python train.py --n_layer=11 --vocab_size=10347 --norm="rmsnorm" --norm_place="pre" --parallel_block=false --extras=["local attention windows", "paired heads", "gated attention", "attention sinks", "value embeddings", "a smear gate", "an embedding shortcut", "learned residual scales", "skips across layers", "capped logits"] --warmup_steps=0 --decay_fraction=0.628 --seq_len=256
Each number is 500 + 50 x the weight over the matrix's rms, rounded and kept within 0 to 999. Layers, rows and columns count from 0. Numbers have three digits each.

# layer 8 MLP down (transposed), 768x256, rms 0.0653, rows 169-275, columns 128-191
543518464484564479498507525563437514531540379553450576519452490492516498499464595459529455514561578512463490491498540448534527509589433436519416500560507532433542549407486568565572500497592496
491437511464579463461574548424530433392521417544480423436516527452540509483519534500505451478485482470604552501574587456497559478551482524470452456473426499563506474502476518589485493476536517
463532572518531539480457558528434537459493440592524443554476486540503486438539553519489453540490461546546488568470464514495541527587479549592545515429477543468539618460486539425462475400557532
445543502495430437519564433478491473476477539593508555427440548648471479508508486423491438526536472585544412566465478445582541586497442535428564467463432527476595538533492500512532458515518449
526490481469416401495538577498553474526474561469578557641434485499427512553516508523443535550484536411421527479410536510540499564510490444521468503467535517497493469469488410570450477491512507
469547465513549469524402496495531452581490552545485521477455523591526447552515504574412402420555563539528466434530384502410554506419524518438423464568547502487441511569493441495587407550443546
498554342450455448390457546520562607563449462514487479539516415567492470492440454541459444495599506468470473460397471486535564503575500527513478575498472453483568514298450557510527382433497500
445505614582445583491468507596442432447535530529462429468586543496510455538541518501480539496536468532486451583549478559541439474480516469512549533424481555562550503444499459470432468522535476
539543449516386519503495428453534573431492509463501381474477594530474416465437509506415488610518564535511567589478504460532520403573467510548511571499476505517444472456462549556435407506454453
478454412480540495481521450447376497483475590552552464374585610542534530543519528528491438482407391523538574436427458492431477489588488542543522501554463528469509448505457484430383564552542412
516452473465601562549544478517497439524498459402509330472445512511453482560374517453477488431489569495523434529468405446467541492489525465501508448494528480400455478537592517521533454535505466
544429579587454527458517517533375565548601555457473542484611471478551578585557428445524499526477502451468454588481495502456559453403391504516519426591554581531574512534475488450407449523502435
539440459460540452537516502490502529514465411534507462494432433503485482428466559461561476467495538452376526492624471540491543372591510566560525497532422515487492480551431600455527512461471556
475507519389485535505482517417492578476418459434445549416576473437578474485560647492411474527484530574497519480481535577496523531465433521477508431450595495459508478471523497517496490532562552
592510509447479595509443533534426578531504422459504518445399501490597438510554490456403430626527421479537495453527452492567601509601561417495461514511434446463520512541514569473425549507493395
509560524487484376500436499413447555470483486475485479622525479518388483413435494440520473520560536491501541531569484499502594460460452509480520385448511528404469486515444448427502367401588575
478560583461503426491552511416410431518530527504529410399541521578508485528536488486545508485547436558440416537461509490442475503463436669588541475550489552533536489482463539461507562521616459
495480476560480619589499433561511493380497495543496516558430540412498525492511750534564513512409484586483469520537523467427472499452537531599555515601452582575515486603471573529494559496442458
533406458431485551453442513495514484550511481510453515511391519469489574468478572509464527518483500499502483415557479454525467442537467517534592481433503520495608453438512529512534513516487482
480548541543490546416544588457461431466538440510494465579468525549506497541558598496439487495519489641514537539430602494460450504527509517449484585426485490444538458549579379502560601521460479
502541486405508506553435614509400557404563506416450470504541504452640504558593417535534574453517583548437484541506517512557462582570520395578435471427536512455511524516399572585569492454450508
605398551532610495528528539444475494601539477510475508486497462539523504507475394509491520524465460466432389538496599485529613535532383536503535513435524551498478527413531502495426509494492527
594444518481503548515477503519505499572572539462471513402483501519461512551358536448411541476458501516445492525484481439596474560526455480569469474478499548604531537444511545524508503496561476
503475505548488534445572401431536511501535499539485385548545528588598487521502462451443494354433494587501499569548511523537397514461586450533542499538470470593445474521478577544455540585448600
502386506544546448506555424377455537542488433404470551464552502536567459502516467484461530482519452556469417512495562518627584503426450430430500473497459570605545469432539576548479532440486447
464471520511542567533514392438495540529456509545510447383435515530576564502596610528481553573493465573459467545410407495442510486556544492442492440575599541504573582515514459481502556458539476
411526439575596468477545479408458452468585561461515446470483560581474566483543470567537460600453434540482480484493558485489520512578450484469566525522527570622578597513493511446504483550536446
453512440580554420560489489468505515549475634562568449446424526532517502489507340454583476463460449494547441441567524499506442577455542507530483563534577498618509551603506612518502500537562451
536499474646454539416414455460512531530475532482537497538614456488497534503576405546541523518455454442436486442405448419620540503442468548598488469478516635631511462411515428465551581474544574
566503455426552528438531583500502433499428569542440458457583524558473488449463521583535526475560580506518483470496549509466544524521473519559441553444583506544508528494604616464472420530538409
439501508584422425520437515514542500468509442573572541481465552479415479501578554521582483461559599524411508487439475458507496471519548466540428506393464544588413477498473560457481453481508473
522510567368421525518491449506454480543472496518465414531475567442508508485461589390497566579486516470543525519554373474601502401495450533473475467585385489580512416507493641583494427511459527
420421523496359498439448517559529458472525518397511404482489466589482473530559546469573475483505520454563545510557523487445427546481525492495465511398493551398431425473539472485482482392397447
529434518467476474524437488502416454426543418448489522466459507590565507488488648539539475487510458544513474497534468608442502482547459400451388532543483447470498549496428447546499452479531486
474452558487583527448539518491464582525429496494486550518498462571459470472418473395486505545527592461538459524535473534506523576511439496405390504589478557528444428383575478506482497440468590
423503538464515546494504545544577423481495501564549582472490453511593434507493453445542445449578503594539491589479565436629468602539522476478408459440481475537447481479514545601464442446481519
506478462538515489526465515491478488429524540433527520427510453481496387473458536545459547498518538469533493440515456516421416482492429546505490492503535506497524483438458481469501411548561473
457489449457543509532553610504492510519528398472472478564500517499457548513556423516514450545587530647611534496481485550454438552553564446522462545552401580519557516502479630503543525620517542
452467566597621528434532485471456454520460504479544467558483523487403348534549597537552518514554574486502508507462592501550505452548380458418440444530532416512498506465500527438506417505498537
553585539537440460504502457497451491461564496447588462490484450466582473449408566544475619510426402511522535457496540429461533430501507503587547461512585474457457499426523498518495521472540481
580490492553510533454629511591626476429465393491550451500559493468545457480540655634509481490504469511559466546504483534461502540526434558474503474477537450528486534450548500541459355429490496
465471587434566471490460494453520495399521458527473566558440510487421482490523704515518480513426386437537543502482458478487465501458490478555496423557550482466473505481468452491451552536526644
497540487519500480498564487599368384429479520549472538487454502491539535478557590483541529546429438504505475509402468562374512458514536528456477462538443507398602564462493436473519420526570414
459588514442432481459536463545467479391517522531448462505521501437537397479453510479518487391528563499506499543489529557603596500501422490470423579470568452553456511546570580597426481514458430
562479549407478436571596477472447424438399461463462452446511455474526549477480712546501493489518489482608526493356528410470526421568527468501534536526424486406549429435506515439464548512554464
504503423530489553414512473490408487515471428439407497436503537518478502531626623426505474415443525441495466523518545510483594495522382480517563438457394517449543596519512537461489470471544424
432612443544506397424487520476517515529579570499598590545519538506555538469448578538543456464539465465522528519478419521577451377504453509478558523386591493480482452438483537558486546493345504
412540444468421459466551490503499495552625521457456445539484542523504570503510536483615405615553517607590533451374491489516410462531492528423532540431483526554512479438530610423490533489534448
519514432532349557459461484542539472470497497410543450492420427509503503531485391479517488452452541504516509494536542531470553487513494590466401465568470553492537507526543587522532459522450558
474462573505430337497456523544460472575435439512561557464567490506538653493546638505520512470508497432430502535574442486492538460511484550404488529651476497542503535535443596491503544511538401
517544472495520474426566521401533474541496500439544469577553547469580561418489519446503453558523539606591548412430483479548435464596502559400430467421525492521496585587514523436445541517477535
497544459570442470525503561438586533519507481470516410521498498506485517458527542514484557576520494537474550544520496471427487522441514477518461489538492557512500458519546492536529444427541466
519498506497480576539498502486598512442520413563485517308470410503551500567461616501553524560409464496470459465557540493491529467466546520540489519524531492495493481497534468516494464445592536
518549533443477496347502524526520541396476498540512458515487448481410557529422554534513596557368490564525525545484475433412496523520429502400512531551410425476447417506487547502466516528459438
553537473472505533489593434500507525471517581452518647613444564543545496487455568505520532460493516424482484499478526430538520606574472546433571383597447526522404496425507429555515506525457466
448467560504467445643478569496515470378521583574412585421564491553481455475411393558453490570520554578431478537631597551487445464527563624560539421467540405436445436433507366549505448561419461
497516526506505375470549479510364506523521525472473556492562487506516430583502491467493532529622514573534465539495552486412490450529475568605538484532516483516465592444606517571516545567435426
493466508389519452469562449482488446469454459496499492455522481626564488511639384403499544502561484545458574515547515592530500523454460563539611473424430481564418504464476573539585601494399519
563529530536432514505490561563536490423403514462409472423445496490504531444477605429509520478495456464495499496474422498462555428506409515446613430500556548424523499508488490492529482606467503
490408481410526419427442457394513524479543451490504366443463565462570567568433494496466639458526527511560492533571531494532509630414465550497567448395551448496543440514503448544506514464565420
488574433467422514478524520550549544477571576434412553568481482469488453550552572468513461462529560549541566532546443574525533418424522473502457476474534375532571467523567426435512414513547487
452474367496566498494548522472500491430453591500483521504389521538524481486507536508433469478470424516481448646557524558567508516358560521457504456641522529484537572418438518531502471543531521
469509479562485587482469514488441466518543472479414544498577533517498443547519632535478447457402516445451509511447487488576457516492499502504531593440534504447440547458462497616466508621528555
572534386516546522452499545462534522379439491505506550608420488515550469491499638514482436534545575430487420453480465521589531443457469553431625463601506466518541510477498462487472528554546650
491450470446583526474498531410562487441542585495517521429552484558528491477541487529548436526468407473596421554451440528551442501483513495539527535457489415549476534487479511566418506533555424
485457547470503520459501499411461357552513536371531480596440512500603409570424427554503571529521500494470501532509519459546470527456535495507393511525568493559424461444454529498524520471496472
433524523466531512557540498410478509423468523499482505577503543547471491518571584555438466496509471516553582511471519475491499515504453492434508525516565459458541490470530451481371541502532528
456424509550505465465557454386434472527429575464556376431478549544494523482510532487535492446542487490524555462503503575447440493440476516429490443487471498531556471567489594537446468618535493
563499480462504565424527483476542535479516508527499560666389511527487482573514591527440463443557524483493556517479479476457502527475492463464450534495447463530432449451512563472505459472481558
423491571423600470477517468560462536442526585525496397537547419458588453478504535567502493495508421381565564483543523480506503540525496541521460422481598389517486557495500614487504545533424563
589516474528571463522421406576485419545482508429445572600499473468505503517436566453493575502508404537492523560470372463413446517472526553414482536402490480543466497532418519600501440509462508
526599587488542441480471487578458492402505544394462491508428543454508469552580608499537519505492431519558476472500479494493532527513493510521459515446463449481492555468360452538570497468483460
487482549448519479500472488444531510469564397517454529533428559433493540584489545476503447432408494563546457516612504599418475511571513431487435494523432476555447493501600435586469519496519509
505510402408511497416552432458482516550499577505493557622509498421479569543577421493514432416550369523509515520480456467497450497516482569514486582425461558487584568474499581472509498491454554
575478553512407450463583519517539504534502472450490500501498492446512493457532525396559516493522497554554454558589500437600469506437484451407487495561508460497475462549457475488534475508482567
384503522489484414486503509464469534434409562446420413481465500568513472474447466439472518486620474497474588444489429375594589460456531464552501601483554582511509598455497513528508478514481469
487475541495491472496494430492447450550496521543514523376448548492528547526511588522424535450425480534540480538446506467555486422530526567509540484560496475426490579469448493471520513561477555
502509531462492556474477474518439494530518471554528474505550490517468488511558568615490438514495544503547523477476530434504490458505476489465501468543513559558611508462483547589504523408542574
580550581437499510599508467462518421498522512525478489555422474454507541472514435576459573662460468513517486469449427443488390565508552454538537563575521397558433522474536472492479500490509510
397515509411513475518488542525478507636423462587544533483488442541511568448458489561472411540509531568554493561380542613534551458547501404473527500555541456489654473518357487537528514429491593
451574511585539525553517463533493518515522494398410513450291567570507521546519434510480452500528513485406414523478578441550567445554476436502525497474480548663483556424471578467430521422515525
487553493503534555523455492467479489535505478438595562511499419579428494563490531504368441469588425568540424521440506494471476511482476439557551436409521581456444483614442487537486418470510518
523573521535455378486509547457548399501525523527481495515472553464495553433407539446500486507491551418468482502528489548497540468488494495636451433411452623660505471519495474471462547429474483
472475506529511452472512444446525573462480577540509481651520493496505456484492706470455533490522517411460496462463524519545453603444455464490503467454472469445464495447493480469466578495481486
474476484423471469508493556526503462552519431493480567469488421519448418552463517526609508496406517499503536581525594570500479566529473597539540479541535501405537498477453459492529464509606577
498532500500452431546553466453529510458566539480489526477519509495541536442482447444529450577481527429441444589484523482529449522453440503469527479538530507584558406543485578492519420543488498
440561579496460500516536511474464502460396418525484433524560565473452496482486517580453419450516518585444430544553538594418572514525512514535541505478447469485500455644492465629504488493477605
533504463452485506407516532500553447526433456430450541601517522493556564486466535563478533471599538511639505564505515527474440529446549545509525476534532525470560513466448464535437548490537487
527527477455449515433513508489484470573557549546537540524397510568538499463511538508443512537422540564540501560519539549455522441577555521509519463527468480457497503502573562515427543471536486
485534544566499434591421491505573474488518472499426504462524491508417485507542516594504511449459497535431454443500531492519530448555474498485472472536482549490529503459566425493511473599488486
535504509438519512563541522450567505577566445486492478371448438545486472483519634533491502441468482449477529526444438518508424423517492477518510527547577589439489451516475475472584472514482545
559479524556564536502421496537486499485465479508474480594489529518566494494500617460534435466548423464493459434440492490448472463478579462388439461467486455483503456491537449523456448473395469
531447540518484441517466489573551531573546558553550472380531590469462380452533425594451565482519451450502449490527510443586510550484490540408539493608535451442529493488469552516492442471463527
472465400566548571545471460488438563505399444564506454565515477554466371552434600514475399499452408435520526488513442467496428519530465489512504570408485472459545555441469520496420482538504444
504520495525433543574527507494459635586389465576454489413534573518553446584464555450489501424574580543513386556488499499481409556504444521415580536618512518483525338509502538504585431574469463
461511469537590477559391517496585471373472513528535511464527463518423470464472578503506510475428436473476494518514463560484424521436450534508611455518469488458526538474461487447441519492572496
424510508450603435446376441439520464465462525555480599544499481518439511459503581424507471416515475525591546458465437554466510569509581541507457400443555560494484532466533458531511569601481558
477548430492562428454542531539571577539531489529538423472524534542433509537456456455497494454451534475420415473503518483456459463416489534521491596427458410489467481519570471525524489583461506
545471578583390455558470424510435515472408478488554489502436487554532519513443560551435542538484487475450464461512495446447466491462554551484537562432496475512389511550462497552460461553471496
501549505476508519492503493486551492513501532501533535519558447621473502502540520499504532513467553414545500515406462545499555467437527474477359395546542412452542518513587550491500547459518559
510577649532512532454403443648486464529448438417517471480498481483561487423497439508568521418480468540574545579470497479595567493586514577416445555557469482392512497537464433482525535549528493
455467488592554471530612458412516440440434484446524560540457474489543498454490570485464548500540437512485480482461461544427570523507412514503480486479413638539519468468419521477349536527527506
616531455564521598508533535442509443457560451583502592566475615459571424464453433438378560488480419461441462482482521474542550468482510515578412518481457494407568426564576569529538440491476539
430549418492550515591536486468533481471558486479466487472480576566510529511511454427519439535533410490523426555487514508507533515503481390392458526310491516445514446525451581383457493446483506
614500445410546501503483514412572396524567518581576513519483493522542492579530580503456521478485615537453524490549517533491444476434430506563542525545488528448484535445419489533502480421615473
498459490467515531444387452482539562513581436485557532777495488482476502535445557447451490520445562421522511458417522489556525548524483428496460560431540575474515484542473531403586515459446487
573481479471476507513505490401391436466522474579551468528550518650606569473495526414486463434559492560518581568447465562514526437485476599433506402515428582477494448479565478414464603480449464
# layer 8 MLP up, 768x256, rms 0.13, rows 170-276, columns 128-191
579579474545525444473495531507433538492554494560492498532479618436493457467439529418548507390483509505454522526500426546473467485540330512542551498559495537495479484489508433538552473442455428
563556542509501505529525546531438541537409588609392644545546484536519582500536518466503536546486518522374528489478533547481538509456511494456568570543605494475525500528500540506511518496519448
505439556514479439565579501454566605474417428521511483546562468544539459493518502425516525534408540434452539540484483514491424428475514483537474542561506496464541556489584489565545525580529440
525459507543465364538406437448497560432450503553464481444417542489421482528521501510484499504591535498510543387567553563518580500499445499503540546591444594441427436448464460533443446410534518
436546446545486433537490478499491546437547468483443486503521489543525538469505513518487470444490374445523501466496521548520419538469508439589482544520377516487404510504512480645503563482503481
446469486501458541423518442516621440505520527496571590485538492500448450530362506467434531402492601471471513540549456418387489456554585605493591522571429510459496451387423517461571486515529401
551421494514455532445424444494428481470502480506534538477505621590513511461508538479546527501538444514500500523488415449483464539578526522536583512523545577466494554478510421524506565507432491
543441499500406492546558413466498610476544457543556486439529438541451567528508453450505509482446542528607487463487542446443448558558480519471473553508512634396492493549477463470443427605656509
493477497475448579548474483509446574417490613378482470556552541459571464558523432551589503429496393505477459436535467574619516550526444546492541621535539490551525454500535532450381559566428415
519479486523556512574580477539508538563563526450563513478494434430524504523538538470465444515578526496609504546523551445481488552514535473537487516523472473513427465545546495475550484538560506
591419540562605569488542408424477563494437412442495468466454416445518529500509402473504459612424499476541627437507410384457516534523461612527469482599426475477511547569585560457537458453480530
575535529556537574423493542491556545422469390480427516489415458470422519474432579490447535480473498446459504512508503555455490484406532602423502530596500471467531497443516480464446492444343484
519476499441506470455568450463424561412410516491493519456499461502478527443532485474580419445386516532503442526480541438565529496601510533498445490466482425447502540537573477465397516521516503
419563438447600491436538645583498485526411492582573529522430526424424551471498480588641482510454483421556493564530554539473494415567501558467474482449503440562524411492449525445506498503502473
542469481502506458545429415522498555493554656540495414507511432483537454446470498433491574563444494479550512451519554523560508448590510541486478455564480439493586436458464438531551465536545495
544527530628530517486480507440515516465492404538556494458482626380437550504516531539372481547456406471515617503608579455577494453533473571532552487508494488538502430507608559506484512469473387
490499521476483407472474505480495498566493506511513471511565540563510455487502487512434528491549465503464510477489480502528566511516409446531516470470578468445472499412410478455512449465507513
533568534519524466577589422542374501499493548428492514533526506441488449583498518425503572583517470578574458426494487498524391489497451482442415436486490502422526484532525421539446479490519480
476397565546530519484492402399498480528495512513376515552560598455462659428526538554529521609546522447459654438447458458458520479455467543550541439532464478392471509490478549477500460469477467
463437532593556530520521625530556542566400492398478609453431537534545458464500456535435451579480528654491466552406504465359510474525457471553557500547552610583490405430581485510534484497489434
497496488527483513527472580503401605434545481560514517507484423424608430514427448488383518541502412549505459465584611467477603483536492543633481524503459480538479442474522514449435434543514481
540472454491542556432506454506413492434607559453536578504498480562460595497456448428510439449345485515440479520472440478473440406476516514529505513547433553506477551486456505432611511505534413
562516443557525607497462428433461413484472450380544563500489510555560542456468460539419480504471491578566516452443524511537509533482499371479497670612454445550524494496437482445453495505429455
337459573415523522526407479519546555444478480435430429543461534409507603464486492576515441519561464492503521553544457578514485535528527499611581560484451480505501489486504522549584453600469501
402510520448434540497398559627631476525557529559530511439480490454487492552517480521541540476477507480504489455514557552502508442535556431491503413483647414478620506541521467487514504534550505
482446512513539508628514473467569513387492491455510538457540397528599518431555464537514457545514452490507557556436534561507515530520568552462495504480501572537430583449468556526600576533409535
435511482499484487447602528449574503539446534465534580463463585451555524459586502438471487522516495519566522530503387541471436580605391506440482686512517563413526429634565502418420582476539506
445546440507548498463476530555567501521506494495516492369471473506523496516441492476482483543455548567512464437496517485611524524408482439635544444529407521454537462543509449511461498477523509
460459477557589489419476549524475556508489563544384504561507471478486491500528460570463552404503536554476395527409544491411412490535491481456558567504497562500472538500549444432581470543429491
538432555507489500528525534556526504558565554497489431432493486545452502467513441484611503492465452487519440373513525459508450497483521560497427418448486516496528434547491550470458474538516504
533439543536515510510480581514570487519434477509591439412506467448531406456485514473427514481513521404512527417555446502595509469451534496503569505567506543439475489547419505480445568515467463
579540509385480535463492498531490556531543472514461569452519550503450465513471520502558511441571499472418522481520585488472482504345542503466542554550507518506432558575396523473489414545508603
488600493513517472488535481504519580498413553548500475615520469427486494427497409515459519507497570466506493538430537442458494501488501560516562516425487559520504484467526486476516550502423528
480627464414447500448556482439555582510421485578562581478547580341508542491537466486469423538507516558475524572505481521523456527526526518470440454514387551528481446484547464494553487502391527
435471473493564473562559547525581434454528500491556495510435495545528512545484480533448508469435520452442520454483572446551437546509610535587465504474477558485545506469493518502589513436517535
476410461661485424443607417539439442434395508532420598489473549495509452470546519525546536498562564502601543512526557561538515502620552452526489406489621595509579482491386498483510482552454539
498434541609460447396544448540532459523522540527402547420561476544477505505464442557452566476482458478577488535436394495580535482441488563465460532544498509501517495493633556486422454582576505
453473490556471557427477430533527517451418552485481390507507396443527577463526530458474521477553433507553525491476503458513492495484496518499566449479442445452460479537503509499536534549579448
423408521535491534592469499490470494412477549481466479513554490483501502419441455514586419510528444471493555568448521442545555534445540528540573437592436420479424414462458563555522514487340500
499500452535574506560442443534475495606561488469508511510484478568527474576477447419517424498491550330527429495524481504497516484417372520594503581603560468439441560487538509458525462465573450
450519446509534558503505418488498486400465469516532474554562492455502528454463538476506410486556482462545471492538561483462552502582481596509474531419553451454507458541404436470562565510472522
461507579586519428539488380525566570620518512557559500464515375460467523555558471505472463550477470480521432542559484514505489509453569517605494454541492555450456481449532478552494540487530560
510496475556575530440510508530521486510436550468463591471483440501463446567485540482566551550536505463608562525562556565524553486465475540547460581423527498403466482525484500541575457561498462
468478510421506564538507494498520506508430489513534636447470536497496457462536542560525422522538495537589508471458571446437397471462504560571536445545540448527510472522537534517413458443492533
568505480457496377557556493490501501559501459436533527473565391419418523410460471479497519477603531526475560430473574516584624502494434470482418448532491511455536548525541480486647504472435462
506578438534377545519466553519569442462532541540458571452527468551450533501488527535486518493525455486481425476558475442562515497520512499597517404518552528551515522462477456512534520510472557
498516557551500482477500404478549531590509492465503485510440476516464580539544453589468493538474563536462380394515578432520522515442482583486595448505587516443581311460478610384539482564546481
532500495527556595562483466490458535442454372504506559460527466458492442493473513576449418501544520501333514400408511452579536453504595489497491454555541469561484533554500478420520527417514476
520470571488446404482429433475519586505512497536487545486543406611473621458523456551532508473421443474488431454546503532544497548562501517503513450515583539463441436522571558472473593582545493
445549447530613455568379418424498459489498575543429530538500502431423533399441475493472593454503612558546435600528513427553496516480476410542504482456545627383537520499556549505489443473431459
480424404524499502569482498420431624470471421481501514531588540567512480547473545494571478509553432452432541515544568498544471546458487461596492505611416559481517469389552534544538489536538501
496487428485554524548547455496432531510454520507467526432449571481558494441488576474495520513427534519445507486499499513468500552501471446545516414491491494471489446558508520515447483500487519
507557474467511466521592467526577515459403460485438469461477582471585401494563500536536495420476475603528509547462586452405525486481490541538598522522448545455435549512442533490491494536437545
456418462562411496555491455539482458528474473491584570553508462419472487525519552467558603524481399446551524456593574505570541515510572504526475527590484539450447516463464463484580512447447482
552496449559473505673477548424426458528570490576471602480414546412516561540506499593446547572592542530403558587483446571562479527468532544641502517555443441473566450563461414488482542554491471
521422516530450438542531462546458464494487550547486428496501499489565482419458481446447548528510516504512600450485530478437459457439513531384537538512531482463450507444540544482542468462445445
607514467562470475496369444546494489432569477412457530537502503450401559589581470547562582587536503538453546408540532566509423494444446426457526443502498562492535465408502451491644566337535544
523530559529386484519510591465520459575430500469521521470490491484491596543527451526548508521560526426525545481438568538580546504526601500518541481493523377563529600514446502517546531557598454
347537469491530572492454473557561493527502611452531482495541458526507485595533485494508508451436495504543444481521472460488436535498557473507575467533566558477506585575586464518439510428505468
546474442489573457433456471506528544475440507523430454388551520428468511475494485469508446487504453543514613427497610553605470556484530474446531558393483504475587456539487526503605465532531572
493508589434439527464416597532553458474407509582504496484536497495509524453481467538343485479517499370529552512521533540494483477534544578547543418479450442547535479557476485535560488482489447
532445459466474544468505528528523525438527516547542447453538515416465544431507547544473535517402530461463403486579477506507472486483615503462551533515551541572443475418496434503599516564475501
421467398488473424514471562617514458442451511553561525576459426467546508471509486446513435507458517491583463479493558484464477557523494414580507422602538512467539594559536413508458528527474544
484508501503544525503463518421532516470549547427545509451444482450579443402579413569531507512485531492419510479526440524447454553527414516436567441500532472519434512549517577556527459579570511
517481488635547464473500463439500442442432440470493488415412528486444487504502493508434539463514461533504504529562509500542541477475495577461427550512497473519494478520510493521473489438445505
505508516544495440585516511466486557446468467527534469433537468519568426478527498548489552444460469530467474458557503564442449410447504560411447431538477531508453547391486538534565515559512464
430489502510455492549614501474386512469524527486614366424448439456540539529483456513474489448545508493515453478473565491433549484457480417474432447531462517499485514436471449504558480584494528
472436560447572516442498459442532472511527485430424446387524533382530588426458452437505481517465473450572509453568449538465506436473506458532482480505506544494468502506510446513509541527475556
541687408463585487521594504561639566617538457450482485517502454462642440549455513463566563538519446533428474525460576528542574507462569489443506580490469499346514543405501435513536462437418469
535540510473524549473546556466449565490510546540460553527533500458497531449491496528540532488557427463517514540459493529434524460485491464482479513503581468493470458529544520528480477507523499
581468515484475443481509443522440499559445494483558511500408514533477553494499512512463530438477562493522536533536615517446548462433476530551451471555468486471491548482497476417455554488436447
509377495594500430499513481526487491507534569576451593485570532436446456533572495486506591427497565515526524549467647503505597547377468561577539446523578627541522424437581472458622477476545532
543492517388504450474491486455484498459359504500557478467526513586439471513533515490499439425509503558479533461512452435511471479551545442528454527519502482523540450468444501442568559545546450
459478509571480496525523470621459534520483566511585498521466446479502431479496541478569486580579603484593507575441514478519577469546515437490493476561554555498423536578443400478457586597502484
524469591465494449502496417482491552500422475510513578404548510485514427484526500503581593558455500608576592546543447616559575583497434555404501406499526632521569533506408462431498507440539566
538464522500479502564480417479504466515522468499468572534549491478489498485466511537464567476489527593553491488503475567520496567454563505544421561488490476485511512532479442512526539533537460
459566496424482493506481473520481466488496464435504414480443482569517496524453444605529530539529564528455532518474486412467466516492535571483412597495483488444569469480430473495490472467516507
536551612603507440497477589592464541513531591477530447492531516597580485545475532496519465490528477531463584567493601380543543457557435581513500465523586579515447504472481499459477457455481460
552450503483491472491450451463497506561486649505465556463512450517445505423466523593566619527406528490560543578538543405519432547583456462487524477536464503441466533532428491527484523486519524
466465562565402567530511486520399528467388438476496526544522558536595493419451527601414562543557588491431507475650402495496426427501504510481462506482462526497536451480413510569441543582514424
455444480506548476584471503527537405513466473505508519484504438429550511534546465526489578512449464523559516458496619585469465504591398509392508426503479553630519544471551495515553446517438521
473498579560503439553584491515471542516568475543544478426568547439534517501450511552633527564508601437549519530507461472522492503477597518515515499472488584497473454520558563473562361499493458
570456538522466566487591511511431464463569528487518648503535453459389588548533505467490497534546492474492594453522514471525490508557565468406569579467560607502447471424494478439440506480460458
581414483510541522511489466533405492512445504510452520510473458533567420508472542553507458506532568502475394475446452422490459563487502349490542521567471491537465470515527479511408563449477414
447537345661487445495508450438530534464557467509425480494602403509516520484507538519458441514493496481452488585567472435455611552506422530421490572575471457517587514473473455516464495569520497
431510509416526454509473420534430490456484578523474499463504422539646430506476498551534563506461490514498467456456529416565540458537519498453495516497508522514457500552573413351468404451553469
521450445585495437451468511458438435552476480488456567436565497472514511525546412571488511504479475413527480519543557512530494479437469561534447389395588553462443537516448466513559501469388471
438438603447508459552524503524492486548501513508488577474514536522567451409466541546503554433475551600468487523623557493462447588561576539489459514507533522566489538461464390464487604478487494
398469482520561511448524538516553605415413523503458472454510490500496491538567577499533474512567510516436534535458450581530486562431420536494528565510536521461523481556466444523443484485379419
437491467505464422500566552455564466478503499531452543383464534455593452477529556477516540501491466502479530503455541602490481523451478522499509579534536392530484515565501577569451498546442551
420528513485494469517495493456576465607421526487529529487481554467510464484515439484481432520468479531508499449595525435542437533503510545525484446459482566566429550445490594540517500552490536
438516469573521479554515546427492477557472517500534547462592471517539564514526504539517476485494534436477496525420411487474463428531520435547473431530496503529502402538523490452505593479479501
517477450558574521522493565487545476518524506546511530485511512508459470480502509488536480509456403483456457457469395422535520461497480491596501496467377558502441432551489438408534527499494442
403555505580456455543512498467510548523487550549479536488584462406556457508477453455544576609516518532485493443471510393460463505467483479377508509547515407507490444439537460435456445493466526
512459452500527521500508482467445516453456493426543488432582468459471546402449447575434621465445508478570502504469547550517471472521579511457476502514495513560450555552497469582491441542431479
484466454502468541563494462545556510523506502517500534577567501459525486489458470446504494564518465530517497496533549508612544553555428546566518531437457559478444420609467514451478496506518504
550492567453499539512499468485444551495446393458417504540481588548526442518464477562500451547500632511476452513483528501519533530533510502534501418509486526518459515574467468492610512589434594
461583461442585484491466532556524585465445477622564494489490482535526486592487488540485435523468470405532394478535533516493514547469538485506427468585451408590415482535598442504509453485554435
449527451524531535488574520604485503503456588589552484455498458429473465518433522488427548504485640551521564428551577494588592493572470458630457486554462472568548536536521475500503509530429484
456506636497478526464462535466453563524510521424581538550355504477547445466449469519508552448560496518480521493516521504411600542567573484433516554500489473528461540497553462559493499517582509
512545603556530586537400501452390550603470424485508565541461617532487525566584478500468575469531597408514403537585430490401517546514594605553500511567553490591525460545523463501508526507583523
519525554573484468520527448490521529529511422479465516525461616469498406470540489549536515498562483533415465475441593512458416536461458494482445505512457471439529563460504524493554452465465434
459424546487595457555517580552562472446500527480435462518488495510502512447367504480541551558510514503514523520464491503545584547418516456489503437510477468530474527514491495456557468497500435
572437567462520526500590434585512451528500501535523527462469522524482561482462455528490574545452562532499477423604470500517510463537473451607506515471559492560513501489465465540404547490454454
477502476512417528557534464516549540581494511428457509492513523514434538471506481523480539546514513429522501564590539479537555463587459525512519493473446620574436442513567422509559530418573621
548538509494493480578481485376524536593522557571468563436437488511489442528549463491430444581533534449503546445527381628508518492507467524580499584583408422532507379525455471511427608525549434
487439525451543436518556521492561506526442561437533507484544539453543490534464534546508451537492476548469560547554492496486538410485578535440539488569446442575548459536430456454517536543488534